{"d_model": 384, "init_std_down": 0.0, "optimizer": "cautious_adamw", "beta2": 0.98, "weight_decay": 0.11, "warmup_steps": 225, "decay_fraction": 1.0, "dataset": "wikipedia_en"}
Each number is 500 + 40 x the weight over its row's rms, rounded and kept within 0 to 999. Layers, rows and columns count from 0. Numbers have three digits each. The size before them is the row's rms in percent of the matrix's.

# v: layer 8 attention value, 384x384, rms 0.0478, rows 286-319, columns 96-191
# o: layer 8 attention output (transposed), 384x384, rms 0.0446, rows 286-319, columns 96-191
# q: layer 8 attention query, 384x384, rms 0.0361, rows 320-354, columns 96-191
# k: layer 8 attention key, 384x384, rms 0.0364, rows 320-354, columns 96-191
v286 099:463540508515487505550541491433535449526465575502457468414461477522521550511490459470504485541461513554494468457469522489538529483533537529490468509440567454452520529462530466499470507498455463497459515478457460448538551493531511503471446552520540496527511454456501446494527491488506486479
o286 097:456467542514572571424519550486451549416545540454495542519469470412401529490511458557574483512499589512552465408509484516436507523486459401495514456522598525467561500533549503501444519493427470438478441527472611495517506497395509482480513457479517451428472527477442506526538533501490514522
v287 098:520502487515484530555392488574481487517523484456490488520487535438470513444483474528572451506431525533492507457492514416481470582489520539478537449434584474459493504429542539407528496435476518528461485537528447424532512488460497443482509462483527466539468489525515505473519488488499522520
o287 097:455554471499493574564458430564530551556516497514496462501548505531582483552435517518500487549508490496545497489519495504481460430557570498517538513513507449501440495508538440520489524536463504494511481505455572498529560431498500500520541534540506465530488583497390405507552493462457484538
v288 091:539541514470461491544479504534557464498525563493561439447495490503503479401569592478462520479455485492466518517523492492500523480554534550484540503495465530527581525497505552482456517496498508573498524513510471443477565443544493459487512449405456455525465533481462500505514473523561540510
o288 097:491607506465506511458535541506511467525505514506461462450460516467496467468483462571454568544481494515435520596505488508480526529531558505487485508479473468510508574563461475515490460468488521448484414465472464448540585490549457545538477509474553492539468465522506456471539487483539561514
v289 083:523461502524564515511474532448487497509541501553540477466529463447542508504546522423518585495475550534500509581517498536556455488483456556468518485505515523518501506432454502474540607552410453425483505505488491567524504509547506480500520408539487442501474570427555575481519529518535494548
o289 087:453511536536534456484502494481578514499534507591467570504481492515517551428500493417582494488605532539507520530544479565479480450437491444540536506511471514518507464514520503495406529495451470447514550536542539484519460483540472534431501433521439511465562574540493518600514466454461443508
v290 095:533483567476483494522516448556508517519487502511557551467576478563500512567532459487517549476515507490491457577590469516561519446503499436529526499524582530551474428492480513475552392554508526530509425546461545489508471469485494556496499527480527505517505514494665582538535516509493444458
o290 096:465522521548477513539533488524495556497497461501549560553487518503554523477494539439575508567511444549472505551514476491453456428473504438542546417483451495470500512428486530463473508537503520497483477540504473521543509545513519490468450529536473493520516583532554519549375485504517531476
v291 091:555527476503547432466463501441495475472512476533418530464503489464472533448458511470507488499481530474457474574460449438518467475490550469541606443518504492533593517518498492476540495522528507544444524473495453549527478551472473429491502476533535485518508493504483524540407557487534454532
o291 093:462486450486524543571464431506530485539527446488453498481553523465474517478457523500504511614507573504568518499472500439533546468497512469509545496516444467491405460495502496545424560549584532448480531498537499473550538517588469482470547475543470528525543527515454536477467494485537444521
v292 083:514541522491434423506530478515522488494523480449490470443532558453539495450518596468488581518431486530500503497464505531510505501486518440497473572560539581522568478496451455548472554451392470483534488481493434512542527451546456471424439495502549526460573595529479569460424446505491563456
o292 078:543517528503517372484481426528458454509507564497514543453484520500444506508526520526486525483428523528464532564505507431502467493498490478560447488453569520527523494451502484442512485486526541486477435540527452461536565522520528493508535491492493498516595552483513515608520568505533469492
v293 085:486528520455550527540503549525512504486554506409466551494450511496425485456450598486527521479467509535512547467486422486447484552549578482530480456469506582480543547448508560413488496450551532565477518513525528512446536449497488518505496425515482518490450439505536445503458429528515478485
o293 087:426560470516554587546458514443506480512506475475470501474425492495508518455510465483456554547490450559416466511478500512528538546461504459473526613438489447504475513481408515475474507499544515470579421475475484498448588525506475527533509472531493486496528487442542410465509482593575603477
v294 091:518471503510430445476547458553506506450516518565488551484515460474435501503534493460438572492478524497435511543477466531479446535484444574458533523473484513484432454496551468587532502496514504481548519438535448467415440513497510448499453450461513520455499443439422457494451484515498496394
o294 089:519490475447494433419449486538471582412589522505522553486485476478587470558448428511509514458554478480477526517492485513515553444537568529545509505465506493567448488467500534529419486444478540511569514537498526476423523472477506487456459500481473499477506466523514488599514486404569430511
v295 088:535553485501514522538483503556577483438580558466515499497478537490516450570456623506515494460550469480482535533487419473526521534503539508543439496509515564496513507516496491500497458472494532513530471476467482525437469460510483562477492424495399520487548486537527467498486526474528513499
o295 092:576515497490453455450481467503479466506527520497514451507409442460616495474482561480484535468425432530469501529543482496553480546487510501465533498464529526452506529451510482501489535511527514444508423496440472463511463494558433506513508508500458474506579491510524495522563523598465474535
v296 100:504484509511517440504540462463525510461531413517477467540588527502509529460448481481526554446492497547540534494500483461441498507500473494456558449470453532472500531535507488513476609501409531542541501547493517505476475421509557437444462461515511487481489479405444600488522480532484528525
o296 099:485476515472497418514450426593423490559490586576453450494592481519461551460468457479496462475459415509528493569514444471469542460541530524496510453484565515586464506409433466528494457530439550501524535573497497480512608537496479548485518471551477532441593467541436527543501502429434437535
v297 085:486481441498556472434494556517454457556442501424477500424511511578504497456566496492475503521503490526495523483506543475519408494492475527459499549493517590443529502495423448471468587499481464470458464460473483604459428472563493508439511442383532497577493545517535527500572466443486509506
o297 081:396519479484506556484489492518527541505434546512460553559479527516523537438540518463507527488541528560421423472562447533569449442539549450493531520455468509487548465521471547456476608413500548564463515545521528545565525494452492527500495439523493518547499538420518523545502529537515501553
v298 094:493523529461480463457551515505460457467468556474522435401526433556538537429520507490438515463432502558495492453469533464527425560490529430514520529628516455459459523466486518495472593506525521536504445403504487504498584482485518487484507505522489529520496478470552428486543497499570587493
o298 099:531546531525515515512514486506493553492488529490483507481451483518497477467484446498441517465481525497498568480436486456537495491498526493511530453511530481491472503550444477468473571528505489556459463455442482435567529456533532532490483475470540507498473492507431533484475466471503497543
v299 090:476514458549561533427509538407523463442483460435465518492461527434548552577521529480523458489519514542517515498534497559525579436567464489441480479482539424525484516506583480530433586570421484508480452520501480511537455501519484469517520483444521497557461459498516527489505590533516456510
o299 095:551463514507521437448462543516485433514484499584485432502488544473444557472525477531506547545561533597493494579498448474413426552493477474448423541474562500499580485526530496425428504450506447499486547492458481512524453557529508571420493468447511505453507557428530536535588526565472434460
v300 086:516550517509509510478513476425527441524483482523550491525523529548452544460449497431469519472479488517513547577485482495558402530486505526515521518607501566453532507446521482445556595491547466492515552467460430500499450447456512472470471439522504476469455553489517495548533460496506547467
o300 087:506505501462509436505508453493543524528533484522445540570496433502547491471429516477533455504492467568531463574548431506562444411505596521560549481449527506474455490534446559512515533481512490523548519493516499507547534447516484457488443464514485478522567496495479538570500490467497428508
v301 097:510497554459540535528523494515472500523493554536603443483493516523484500447419550545455492455473487529544529481492533473464510462459489540491499516574495510538446456569479519456499584411532493510571522553442460530463606469514560547487494486491448509484549530520525563517581486488480495482
o301 102:574544569486535531583502490510508538562553642542514483462510494500524484542501540448435478446481461475494443548463479494555477512489410559478545481465493506489540490517484488478573500511427481528489488499489501507503487467520480470520452564548483519555559565570511479509451482482521541486
v302 090:462516567506535553528506490469509508417491504536589467448542401471512560541481498392475464492507520588488511547499500521485513542533531468487542497559467430525447506547548491461481472525470515523499508410533508554536569501471530514534467558549471469459515538489555426523524524467537487526
o302 091:520489564478521440393466518503539543515547473518463489490526455526515477424460524514502471477516492510556527566480460510485505428419565506543539477471535508491485487573556507534435506512478500544528507553500505499471465495538461510457481461476444453502610440554479513551521507474476401563
v303 100:429491480452485480455532515494530540467491520575501454481533466537463490436510470527548521486483513506492492489497539527524525567480501451526475516470436509559526466545516562493500478508570470462489550450536480493552470469475481480505460522518556513516513418571481561495545560496472497490
o303 103:516522456520536498482491534488525497504468549442504515473547458481490383455483517450524499467527653459502521443398439486503506500459438563529505467468562491472462493564476509465470471478447475507513507476490499510494456494457512486510458538411526503477525490508510525512520489453515473485
v304 101:503547444454546538509464470522534499523546491541488540502515537411462491578495526491392517542519465493508537465528539507530464488448525517518443529575440480496511507447491517522475476455520463526475429433508516564526544503436486519507518485554521566477482514567463475513445463468446412554
o304 104:548513501485409500459446443521488457467496497434563454517499531543548489520564541530442532524459396500428460466476443520446457528404618545498478561540466537504545495576523496559544475519514483396561467481483557484557557480532481441508553482525464448503529557457522469504533478478480459537
v305 093:503477459515525563427450464432457489496508492567505507596478462515515551500475545514544602467488511485539514505503486527462506406545454478412529537449540510569475512468479482494541495512500535422480540567496559555518508447444497452494512555529506531513545364492548479483582513537558538455
o305 094:487506467493551479475473449475540484517486434572501421495549455540537516540417434491581483455530429457495487536516442557491477516455454481551504428457488512583494512502579508478376514530468457541524573520503452495507493524537536522534496423554448469453554503527505470603607544479491484472
v306 096:526497414474508560554433493464587474523524528448537508403425519529517554522486562503466445522543498481520503477460481470478461532570571534536471556536567458544588491518479472489518564494600486484484462484491504487498479557464497511492516524421482497515456476467432535520498465469489490492
o306 100:487447439467520565470516460480541463479541377504535497500534449507523507559485502572524531503489458406523491500483460530574489516495558597490485498495567465519503585564514470508450527620507518508575475441539446450559526543446472451559452476464518474527450467500547560452492456468492557532
v307 086:505545455500485543460539547524531510473468501438428491479506546473586567465434505489514466495560492499567515485459496479414489421519498437545464559413511443473524512504581411531472565462503559560482526543504547488488500496501477507552498524490546482467530508532497460577511444513485532513
o307 085:453435523411522545438411559541392445485487481466401579530471531487443536518506429462479543539425415507511523535524547509443499566548517476428502522462516487533510476405533471545508507440517545502488504547542459497513506587478499480468522411480488489496482485473493503516521565564487495543
v308 089:448519446545520496446490497517532492406491541511471449537538440493474492441508566441414566546461504487520541554448497556496459534482484539467476580545472543491507477513459467529518549551451458403513503509464539481473506496445489558513438517553478492570507449495528478496518547484505512515
o308 089:511488469456514443398448560504470531460499509498462538516490457521491475488492504489548487470530499476473475548515477568459482488490529560493556468507521554497542456504564547507452525453461491510455487535559538534488544539448469472421534490452484424490529467486458567628520523405429425557
v309 094:490469592542531438527523528469446466515516519555455530485530534578492470564560466538522480503467503457450517490504478446507535463514550555489545490483492555522477537496472558496481529510535523461572504526474537509435508459538545491524473536425437457496447503409455535490504516493475480492
o309 098:466523489469539489518506461521548555564530513542483489508477552481535545483536461510465550566536480517457524556484468553501552397544517514486490491541462478531456526453488572523546559526502516508483560460470514427500497475497522505481451558499452544398491524574446523455556472564478530467
v310 094:557522440490503502423480502490465436505516475526532536600492522479543439511535504536492528440508504553531542468518522508510613465547522479387450494476519528565532507528532463476478557520515502473447516569485494504557495493495513519516529523517575496572461432543516383545554496526546533464
o310 093:598526458458469545464547540497457455499487462505494535458537494527495475535487460483503486569522476505454474476525506600477473587443548469431464471409504559493553551432511494516491468488472459452426474454482455540586458498492495490499516405517493443476514475480499511494574508566495501477
v311 087:508516568505559503451514461504490472419492540505495479426586514441488514544474407417490521492485498524507544616519534500554532453522494485465512528541547533506525514401491519504439490526427487527491488484535430518460452453450531528488468553480439470543535460474556526488473560533502454564
o311 091:487521491478507418438470438524489514529524502534420458534510501485500446433437527513558533519507527516521486510516423495478518427494541454536533418505531517485567488489501510508452552491468517497469513568528568452517510550493486514412489476557526488501548471470480500576546499473474386566
v312 084:511539432506524407416436507482544482521455526447482511543528563532577577414485550445501526465537507525506455549508508578521403483475467555425523540478404498451457512480469528477507568534485489549493494481447509517469399437478516491469500449564470541476443517437530428518492451498493505486
o312 084:460557494441518449445480482466453535481477494524450537554453471508537509509461457557555513448473457525521497571540437558471506448493519475567526463512450518518425426504494544537413535448481505465522525501538416530508534465529430509522502500456475527533524527491524481541524516483570415498
v313 094:508510487458515538470497439474562448554550539493567550473557438493524541512526458457443512520472505458519505500518473524446546540495494496453535520539488465587463470473520464449493515496500507494506500518519452550564547546492505478531502504547555524504524448506455554527519455507487519461
o313 092:549469450433556577579550511506473553474594548486468502546528435492519478501545502453464433548494454462523506493483529535394552499514519530462502508485512468601497466504506513550563475556568478546431521507533511508536545472515559485479481512547506491471527540490456519540501432429516488482
v314 099:495549477495476565498446466470541475519549520516536450474462518481529445428555607438558454486452506436472538580397500598523517531473501470512575461519534488460422514515512548489520490478513441510454494495483429471453539498455507467512541434628580519465544435455433498508561458468479474486
o314 101:453482464512479502469478560449500547496543560448513461465439429439543434517538525479510503497499597460514546504541490473450535548464470488524493501477534469477457485481454429523474506532570434523520489507500498467465462461576485474415577547540486498508513519551484472574514464490494462421
v315 092:465458497481496512515458490591536555529439490554491486541487440430543491493589491533444459532514517486445542461514514493539559470512390518512534534556516521479425502542485493536494475495501499466499486519494529457501549515587492481476440492450483500499458566557506568500540490495428492435
o315 096:516535532488486529547511521564469499517462517465465524519491525539502552599535453584506435492476528468465467448537537529522523498493470518515547550528522532509422538485494540482550493537503537481462462463463542593486488486501485474477509548525494513487493600454481481538469527463462521513
v316 084:543508481513471554473467486535454528506531492506562529437497471490511517533489423496548438502505514444539549513547473499458512498596547444519483513507521382529490518462474571411540518477541521526514449425593480474499517524441460473520499567518557501492514487520535478486564495550527539544
o316 080:506488505557508468486555530528555532567510477487484438488543435543512390549463510521499509531488533406571490466489538521502541473514549495542508474501487479526525529557482467517498452565534466566471519533511583486585459431564549504494443534451522477556478502540464464531454458440486491504
v317 102:473542473484493475527548504558548517519386519480527483502507431629484474551502453465484562479523483534521476533500480524543548608533563444476567559470469491465517457562499475487542433552575493366487477501487528590553488510588539492523504554537429527504480462429535493479509480483550490478
o317 103:527496521545555465427534520507450508486469456551525510467503445570513529535539519519527427470470513417524497560491576538531501513522485462529548432462497433462473487499541462573477444516504493493426466483564421536472564471515544510589394595483426520462493411496506553431425502486511481501
v318 090:431531542544513555505543430494553540494476467545551517503546491554470493489522560484433561483494512541451547469507501573465586518461499520527558509530488535504447482543450473541444520523557462549508536463502488483442559470469517530525489505455525546491510500528456407488464519478577473466
o318 100:519515574461425469418478527514441546430465524499493567457498532506509516485549457535431501534483519486467551471532416517523542522428489546475529503423513536481436496510621524563446457462558458468484493389471526463458608497477432465441528457516442490479543452577521513619468515502514505486
v319 098:508432581471504560491519535470503471479552438497517488470463550519493522533442544471531413488471511454560504457478562484469461477582462478506549477482465475543416496519483464523490657542455452465502476493455474592499458467515544459554464450563456511508478485441463482562518463543570522432
o319 101:496503525487483458488562497520452464494563484540449499499559502479472585569462482474507477390497467425543461520516500473520439489511496464490511482514569455574433473535457456539391505578442535517580574495469541487502488578503470543583574481461447433506436520597501489479524478427510432530
q320 083:497433602514478501472493516455496570526547501485484509451444503476591559515452451473560499564502465463501491522447511467535504467513417546548568547556506464461434509464501493510512579462500497497415422429559416488454540558494470488429554555535534536414505526490541478500416491494491554515
k320 072:503441535488493583484455585487526510441462428490521498499485531424483444494519496467451482468473476614435509492479502434480527490467577458463508440530481466474570514480526469538481462510478510455493537421445463436532559449478573510485466531502491522522505477457504482483509531401528436505
q321 095:522519536568398508557473480474448488480475442506439436489573463538464486521520580479511597504490530510445506540544473511547498466508496523585411498559606536523589491542488467426489482524472426514559550467500512502440481537532519449507471464435500546487563550470573518500480535542513547467
k321 085:450478533528492489490452503482497375430490453452495445491433519459525567524522457500478542533471517467508518433552480521474574527478509515504483525523517440528530519480486605442550569468495563431584480511522427507545554468524562481517479516553451512515529448446469525481460520403486569509
q322 088:526453473388466451521564500520449449502488526517524448489516475549489491488554430487443441493507516518460556522496467512504529510494513496437405460507517444483531504524536467507521507583552510506505503472456495563539490496497458484527501497478521458550566524526525559459471466506476523448
k322 077:473493438448503531526468514484464500501555484443550523490476449497534448528492500467473458477522460499454515511459503470539491587500477466555497537439494543521524496568493490545400527486481466419519510548431515524496476551524488535509554495489439427492537486563567566468538515532535489489
q323 099:495494436493582527447559502447561561508483509473538568502414452544504483561495497568509504452459471470502473515514518511494516564444525475531501496421473469488444568376548502547559482424507444423484475530451541510517555492462442561461540519517453501547458464565437446489530488431536519468
k323 074:501475542530543497469483519512459529483513498513545510434539514438472539488549448493483498476550482583451500502519476487433504507563502447514501588449448548494549487411459549560584445475583619504536466620527467557490543404452504433484489537524499525548449511379475503521461556526459556537
q324 076:513504571539544554522449476496450468488452486506506563540504461398521497540494469496497488540457527589574508529522523590535531510524538537466520498506523472552474510523439474460421536514515535477479540488505580438457428499509461461564487456540481507491471485464504546501484555523545462466
k324 115:497520513469470462552492482475467448513496494525449502483558460459493473471437518473535477519491445461544550531556437516607528483467537550477465501535535528500503487578483482456467552590453413495497549482526504491505483536484557544602500481472502552456607520468519488476550550568461444479
q325 149:574516507492542492421596451528538549478534413503502493496501512578485511501482475520499482501522517466455509449463534441465479598496529495526479502448466428474477573433588552551512447461497502525482481495465480561523547553506482499477551538495485526517426466514450486464487422460479524523
k325 093:470445504496517526446595501581494546507604490457551505509493551526450490519519506532441479385554625502432469521474563505463477518541471443516519530490467481479474464519497458558484472439513529535437514551491500507493509470492412453529555548557489465592471496483430537450499503443516482463
q326 090:460527579496498479575554439503508492522510469492521527498521525487465491491494506455608455524556540562490521445464492511486436468474467491530497524454548525575525491449428499434576498543453473470513461377482457490444420547461485481509507569490488534528494555492568504516524500505480448504
k326 122:470552457499541531515557485530558533505484493485546473526522541558444511516485485533517503434526620471500480449480588487522515548504478472556543487392477498490481522493525516512528490422526546551477438484539452511524488477494440498399536522537447496561406519525489500491530521446483539523
q327 095:480485556489449534563479558475478571471489484462449461535465546436470534487476579489483489539522516564450426443535512463532486413519505460493480500495527465461510441536497606591489488525514532550546516523565575526511469515503491473498527475376537490511482532451468486463497442498517557523
k327 094:460468446455540434402434547520522483530460502520592547535452506551513496596478533521469502523519469549487479540445539580480491449526498479458498512522455510491560528553468485491435453495507527483492527487539511412500454515497482470562469554504549483457550454494528497445528477452537514448
q328 078:505474451485512552538508488512506495515471518447515534502533526495461483546473494522525553447522470533508520460543440436519533468477451482550459503504550462516550506480462470455508439597524549530527520464450533558407469557506495537446507522500454469515517357537468448481506523432549477465
k328 080:491537527545467557417485469506538589471496489418494536510468451520516487488517494575471492554535532519513407482510538507515532480502463473482479575479479449459447484525544449450522436451518551556492579443502509459486488466478533423520510452539502530506455534472471405499451479540498538502
q329 084:460514436516493506530543471502437423474534469592482527555503556588481547483496517439572530524564535473482546480547434577499492443500462521470458523482496456489542500494533536461512447518529474499527579487470463439493460526491524472580503524484537493473532512543473554484488491521424543511
k329 092:495464504439564533514472525499463439475498495569490497488446540478506521460514549510516519541525546442542539481507492455482577461476504571507487554494471544461572401506471450513479548532474487454548495500476469519521481562449520569562454434519479511490601557508594510507562508494488464559
q330 095:501482473457571525460513579469565524517587495428515541546447505570552464487403487575566419542462509473484432445458517604491487545510513491490552503441470477431390561430547545488541560475516496489444489514507514584518525472423423489393567542520464471473476473547451449536503505489560557467
k330 093:504547494520533454381519494501516584462495552537473525471527518540559484499508467533489485444475482515433490492492536416496458564581524466511514507489409442488458521465510473546504403475571588540472398507510516510450561467492455453416520550471570499507448463473466447518470465488467510531
q331 088:511499531513448489565389494511438491481446564478475526477518496403511485484537560463486518558489522539489508520491495552526489436586456539501533443490550516538555459561463495454452492546494494516545498505542496412472412426537539458521465453442494540509548501419550505465493592532494480526
k331 111:500494517466508513498530454493483444495512445546485474500481504466534432461507509464484512590530487459524557540522471513521558481427496564477467510549529563477451455522492438443490520576441431455548545443519491531509517600505584551630470470464446533474570503437541486508537484529456415519
q332 113:448482548500426496545404498498450436488470533453478466525526504423540514459511503444473490550497522570522493530537478551501504462542489495494521484584515503541530459590455443470438528575479545473516530465587514473462464495549559472556437512514521498487550500480564539506484556564502514509
k332 074:515517506487419495581453516420546456527416495548419431534470478427491505456485528508534490547439463479567464492531479533540508450454465542493464518549543546505463495582524498463474505547489429508495535445506525491519436538521498548506503442462517531446530502506478539446501523512463481468
q333 088:503543543470571483506532515506467459460471472522513610498434418448594476472537529474527516517466441518510552475515494512520489548482576524542561487529469491484477503484406421442458468505524487481584489451491563440473513510500511492540452486503528545473500490490547592532464507568493429442
k333 113:481522454459507495604467474426521455486436474539453520490560445490536489482483531454562493570460465433604520482504472531557514447478551554465522495555551531518493507530472516475476570541458396471538553437521489472510463535529547542508461426497481522386569485510580476523531554544469485474
q334 116:494480514542543496503566471498518527472549508473473491465503515541413540467478538518500529479513492450568501501455457485478524582430502568523424538445502469453507497465502576490504450473512460553491471462498465515481611584490468481456519516509499494496530508500457452487482492481544508504
k334 078:472477473496505482416530561541433481474607526450573533515539510498514508495517546569480461533569551545446426567468527511437532555473501469484492516486430451475560492474411537550500490515498469496476513506548551470447552510493502567541485536502490457605548473561519501475555506503495465530
q335 091:432436516476507456511503567502474553447456561439472489425550466501502538496513480566482492471454487608523565406581494458534574465528534462447497544461525541464577455494422503544534499550430448518509581461506470577455501494454485499477465500549604500571554479413450468458419542499464496517
k335 086:564533419472460465474488565527449620518501516474461445456515515526498476473493471438518548481497540491500548507446411465543528509506507459517421480533541406534531509508488439540548509495547522563466510533455483529498464521563522570647488496482560476520482477476477500520498477509492489542
q336 098:432488478534522505475503493470499514509512406508429447533525431502573460514482462499610441453519534467450519509537544538522488595557560427572557497537549447415504505444538493469484529495483545513484514500462552567566504470537508490411505481470551447531477562493552504522491525522490496487
k336 098:493514527516494495539540437425523504474511453506483515488533476556462543467480472420541487495552503530559490513534472566536547500550521486499422450488516501522500487583511470482466526468434507520508542457529525496488518464442568448567522451493474486458489528545478540447469502474511573397
q337 092:465521494513538495480499514479511502526489444485534498464484503502471500481526531440442446580537518484445504507529531463460499442476517482539533430421478502473519438462507531422537488508563478438479491503523512382520457525528513496550457536457416499540429529582532508497590490516513482461
k337 093:473489460494485522438475517445501506487578459470518495524489518574535479513484493464511525524553460427512496432480481502522526468508475518476508431504495479488519472533475522467472494509515519534482477526524562545532597506466490482497443461528462502577570495497494498471491476477504586546
q338 085:531492479502508451489567532516543500517583491536564495507491485559522487419454509586441403448516461558503407485534574396525562482450524464451479524544555482458531463487505585503500569503545526523524451529492516496510468396487509481440499566513468469498587524516539487538515428466510536513
k338 086:488455496513471480467409459532520521454493475491496473528523492552523538427509555498536535570490512500472477541418446501506470516461517606508475536484549487512471529452529526457502526528549569459457472485446480578491471493535495521500534541499493529446528458556510519440486484406464558582
q339 100:469492516495504497496459491509485474473491581589498508427505523582500424401530533495428485549514488559521466491458471530506427467513428473551507533498538537460489571488505467518514423578517472468464473477525485500563570440511480574529513532535496480482515521517510527524380416488507608563
k339 099:481534592464529544468557505547459414496487579469516513512486542509474479427557526458461530572495519579534480508534507521443487522369516451547503513542488520522551450467520520526506494523584551496483488461499435524452586542524522505509445576446458459394450521462518514537506524527506431593
q340 091:509561437530513456535502415524536494578540485502448569532512521479452466490503423541535492442536494494533551486513623529489487463580508497505556589516524471552493433447533415461529486459458579469471466474451425507527454454473513478554498536499453546556488507470537469481522511484491413545
k340 089:494521465428571448500514461454518516464505511539475422526448486537439464509537494443550494418458481469529567527461529537499504518498512448548537455481499498577436547552532476476494488536499528455520502517477524470507558504497499504473557439511437478543524484452500518535576542452512504492
q341 095:521563481558549466480563533534481521537458485576552510515514494555473578476541542445501553493548499586446538545446502547550439493480475542494451494522515474499462494545557576546506517510459531479457441471480553447458470529494491518526549496431502515433474519466504466488483465512598526520
k341 093:423484494514565445499551491565502466535476545539521578491541541467533481477499543471487494554476535557466483509476455547469374470413498522554555461478441490478545464535533486486457481512549526464489541435542443479441472489475497453500500575528515471493478515520530505475528484514515498548
q342 096:542502410480452522532480547567480517474513481543457500478540513449518495465542441504559459483503510559471548496459465482502496522523472528529452513563500462483462514543480453477487482517525468483547534575502480542526504482590512587533498526587513457470498423536448546531524544532531565493
k342 096:453462453492599472562510531488536467559478462479536570541453516418461519453480504588495521474471461510572491499463588540389518548603508520450462550562459491481555488489521487579432572435465507496540526522481504399462487468407484600502465454521550467458505515489501455513428486478492556514
q343 089:470441442448406477443494568526543508462495476574495418492462494501469483489514517599545494441507480607497578448509513509594546491536475406470537506490499547504532535529466462525495518490467502489559495575476484470514523507511491479443526496518610482512482468415490501505519459445509501549
k343 085:550475525452449497525552543515592525460520512507560512501517501531518527457493514486549550500435496561487470538510500455605572435473510480486453519544498532471552496503486470529503450492454538518495501547461463494520390506578501497468469451424601461489487520495516537494463507469539544538
q344 091:547493436447506522495552491519625495503506421519404578526502501507458480528487485526494544503506484458543528499495542535487523459541508547486519490515486468572544532521484520509499528494508451493552496429482462508459477494551507451529490473454503499559550524509524472523593597505488531488
k344 091:579596500513526556528436449531504518500540499514469520492531530519503474472463517541521503452516451542492527546488454526489548503541485549431543540503456553526489525490528483595509539488495485484509466520486509424496460490490532573537499454493485443458554451421516516445522519470555482501
q345 094:483461536544511610513473509495533491391550542447526472505484551477467453482469527561445532551469462482537470534485515514445482572501486558539444473512476435461607502476507553468494519564492451514544519537554518615535541495520478496524497501505517459528493452514491541539476459509461579553
k345 095:460508512506528494505478483428534427491516455498561519504538515526491449477509551486519439568506535415553465532496486519397521528513521551472508541488466501503504467490465573457558500523542431490521523543478524479500500543439505516508475498480516473544471489526538430436552461484525518515
q346 094:476495503514528514451411501501485493489589481518512441509516535490522475523459470607547473477495491498553554447558509443551545464490497527496490403510489486485435492498578504509516516474427465533489470527500497492500475437533487540483437512534558481500512484514478508508513432516518560487
k346 091:537441498516518480499527538509591501465481495539467490527471548539531486489506486594526536490510480572513512420521462501528462507522549485537437522526492532449484508505570519495540543525497529559548501504459492517515475483516507492504509483490539547422546466523539431535487495505504583537
q347 098:501549417450500494560482449542482524493535435524472500529583535538531513503445448486528440439553520550523522499482534477490472463536469432539542473506480522543397529449513476478490495495529499488505499501456437503478421467446511465534507580506475460536465537508470498558574535476508447473
k347 097:587578498515433468524549386552519525488429496563413524528450516532473478481501521553541519456477513472451532435459538495471477556506528523534533454478526520508466602478567442476375503442537499520477535418488523535459506451486504473473536483452470543494407555447501467589488473527473490505
q348 100:481452474434460501504541470424476541409513464470520473545492497495510425493479458467538455454506496510443571492533471508492543476516467513529493518540544447474389469534543507490495530539482466516567517470475551541475507542533499450565489416477514540480473504454455456482529489522528531522
k348 097:565533499470467497483530534577484538535424508521434511539477451521529559442449512533541474477515511498426522436472523530518518508570545471479488475544436455514485553586577517562491532540471489479522542471507577464534494489430569495485478543534533489450526522448507542506438528488510570540
q349 103:523458467549504442486538547543521499533509515490487465430595452542502453590467529570541481477503498461442434455473511444551519548541552485469446476530520563490422491505495481454458569524458540497474543506462526454442457479551475470538526516449582451525528451541473575529552491458520544523
k349 102:499445474549537471534501495482518474519440494502540535494478618526563479465430467486491565447498509506505520477492456506528472444566519536420488473546512511496454524496489519502489493553519457530532535484453517480443493518453486454529470436482562536531486404486446523525477466509569499489
q350 093:417466570528447518395514525482529474567554554418499438553546556451545452532548456540459441444537439509489519524482503463519482563492434465511487439453455514521461477428504472499520487454460457480577488529477477556484597500499441475476523509510521518490501563580515488500460541474564439455
k350 085:544468473536449500507486540475470530434499438507434439514461487535502456475539486542557512474500472507532546486561471449500523472495519503509446518489540469484561470522504511485498441455462513603523522541472560478511471485533533519502469437430511479474494535445468487509439510514459559502
q351 094:504521522477431476507572367500479530455542475546585499476493532544472502500457540447482517554495537457477456477436527487486481565482531568508492441491501526508442516591470525516479542500499462486513554459514591461516450563426532479521467475400473479488483466529471510458434512486478563485
k351 091:516501512512454490529472483534455481514518479468530468520507496437481510506511512525427440502481555444483416539468498441510504535546510509474492546406423549501492493466507510529532508488408475497514480501561558564499540494384509486427497530504565511582507495569464525491487484492472457455
q352 087:493563463520451515528523509508469521490553530541480571466486522514514537481463531560568531472468534510461508478469535539532439522553399479505481534529472538509526508518608484480506411496537571554440513543510437451501448483578470460461558453489532522513454468472543504551517516470551511557
k352 087:466483463531487476535529483554513449529514552512570543508459414518500471506536468547445477482563505554414546512537501536509421474622531428548524539575496527504449521545456423439488484511588525497524505507536522464455452491523527389558524498495491511532437523521506562491499507546489431509
q353 100:518510531535574497462480398469580528523502507539518492513522407545504483509460500486530503509529524484543492508493529534525415462515496529561513570466522443471518483465474477467480555488441511485419487450556490489473399468495511530519523546537460541499467501548555506471532398505444488521
k353 097:475522485551519503556450425448496440535486530429500496499473496536440520485517513457510561501528518503595537557519461569508439422470488503507513483478500575585453492500517498443525538532541472517449471454499501559426483507485498507517501526559433542457471510510537507573547518511493513479
q354 088:528440508473447466509453543509515520459478478522458449438426517442515489515457491543556536476488498463602562541547537520562563411479535504482460444569528474486563516452522490559511499553530473550503514506534509512463507472514491524523498490534507525500505531416477489521474519539547519497
k354 090:552484438521574515485473511513498524439578435533481546470459469541524516516515577486471508503494552462566509510498514487534488451460468432456500536606537523516549505530494449552573492521481503509483465486436428476497436533452466504611444488503542533534570375502569506469491506408484404491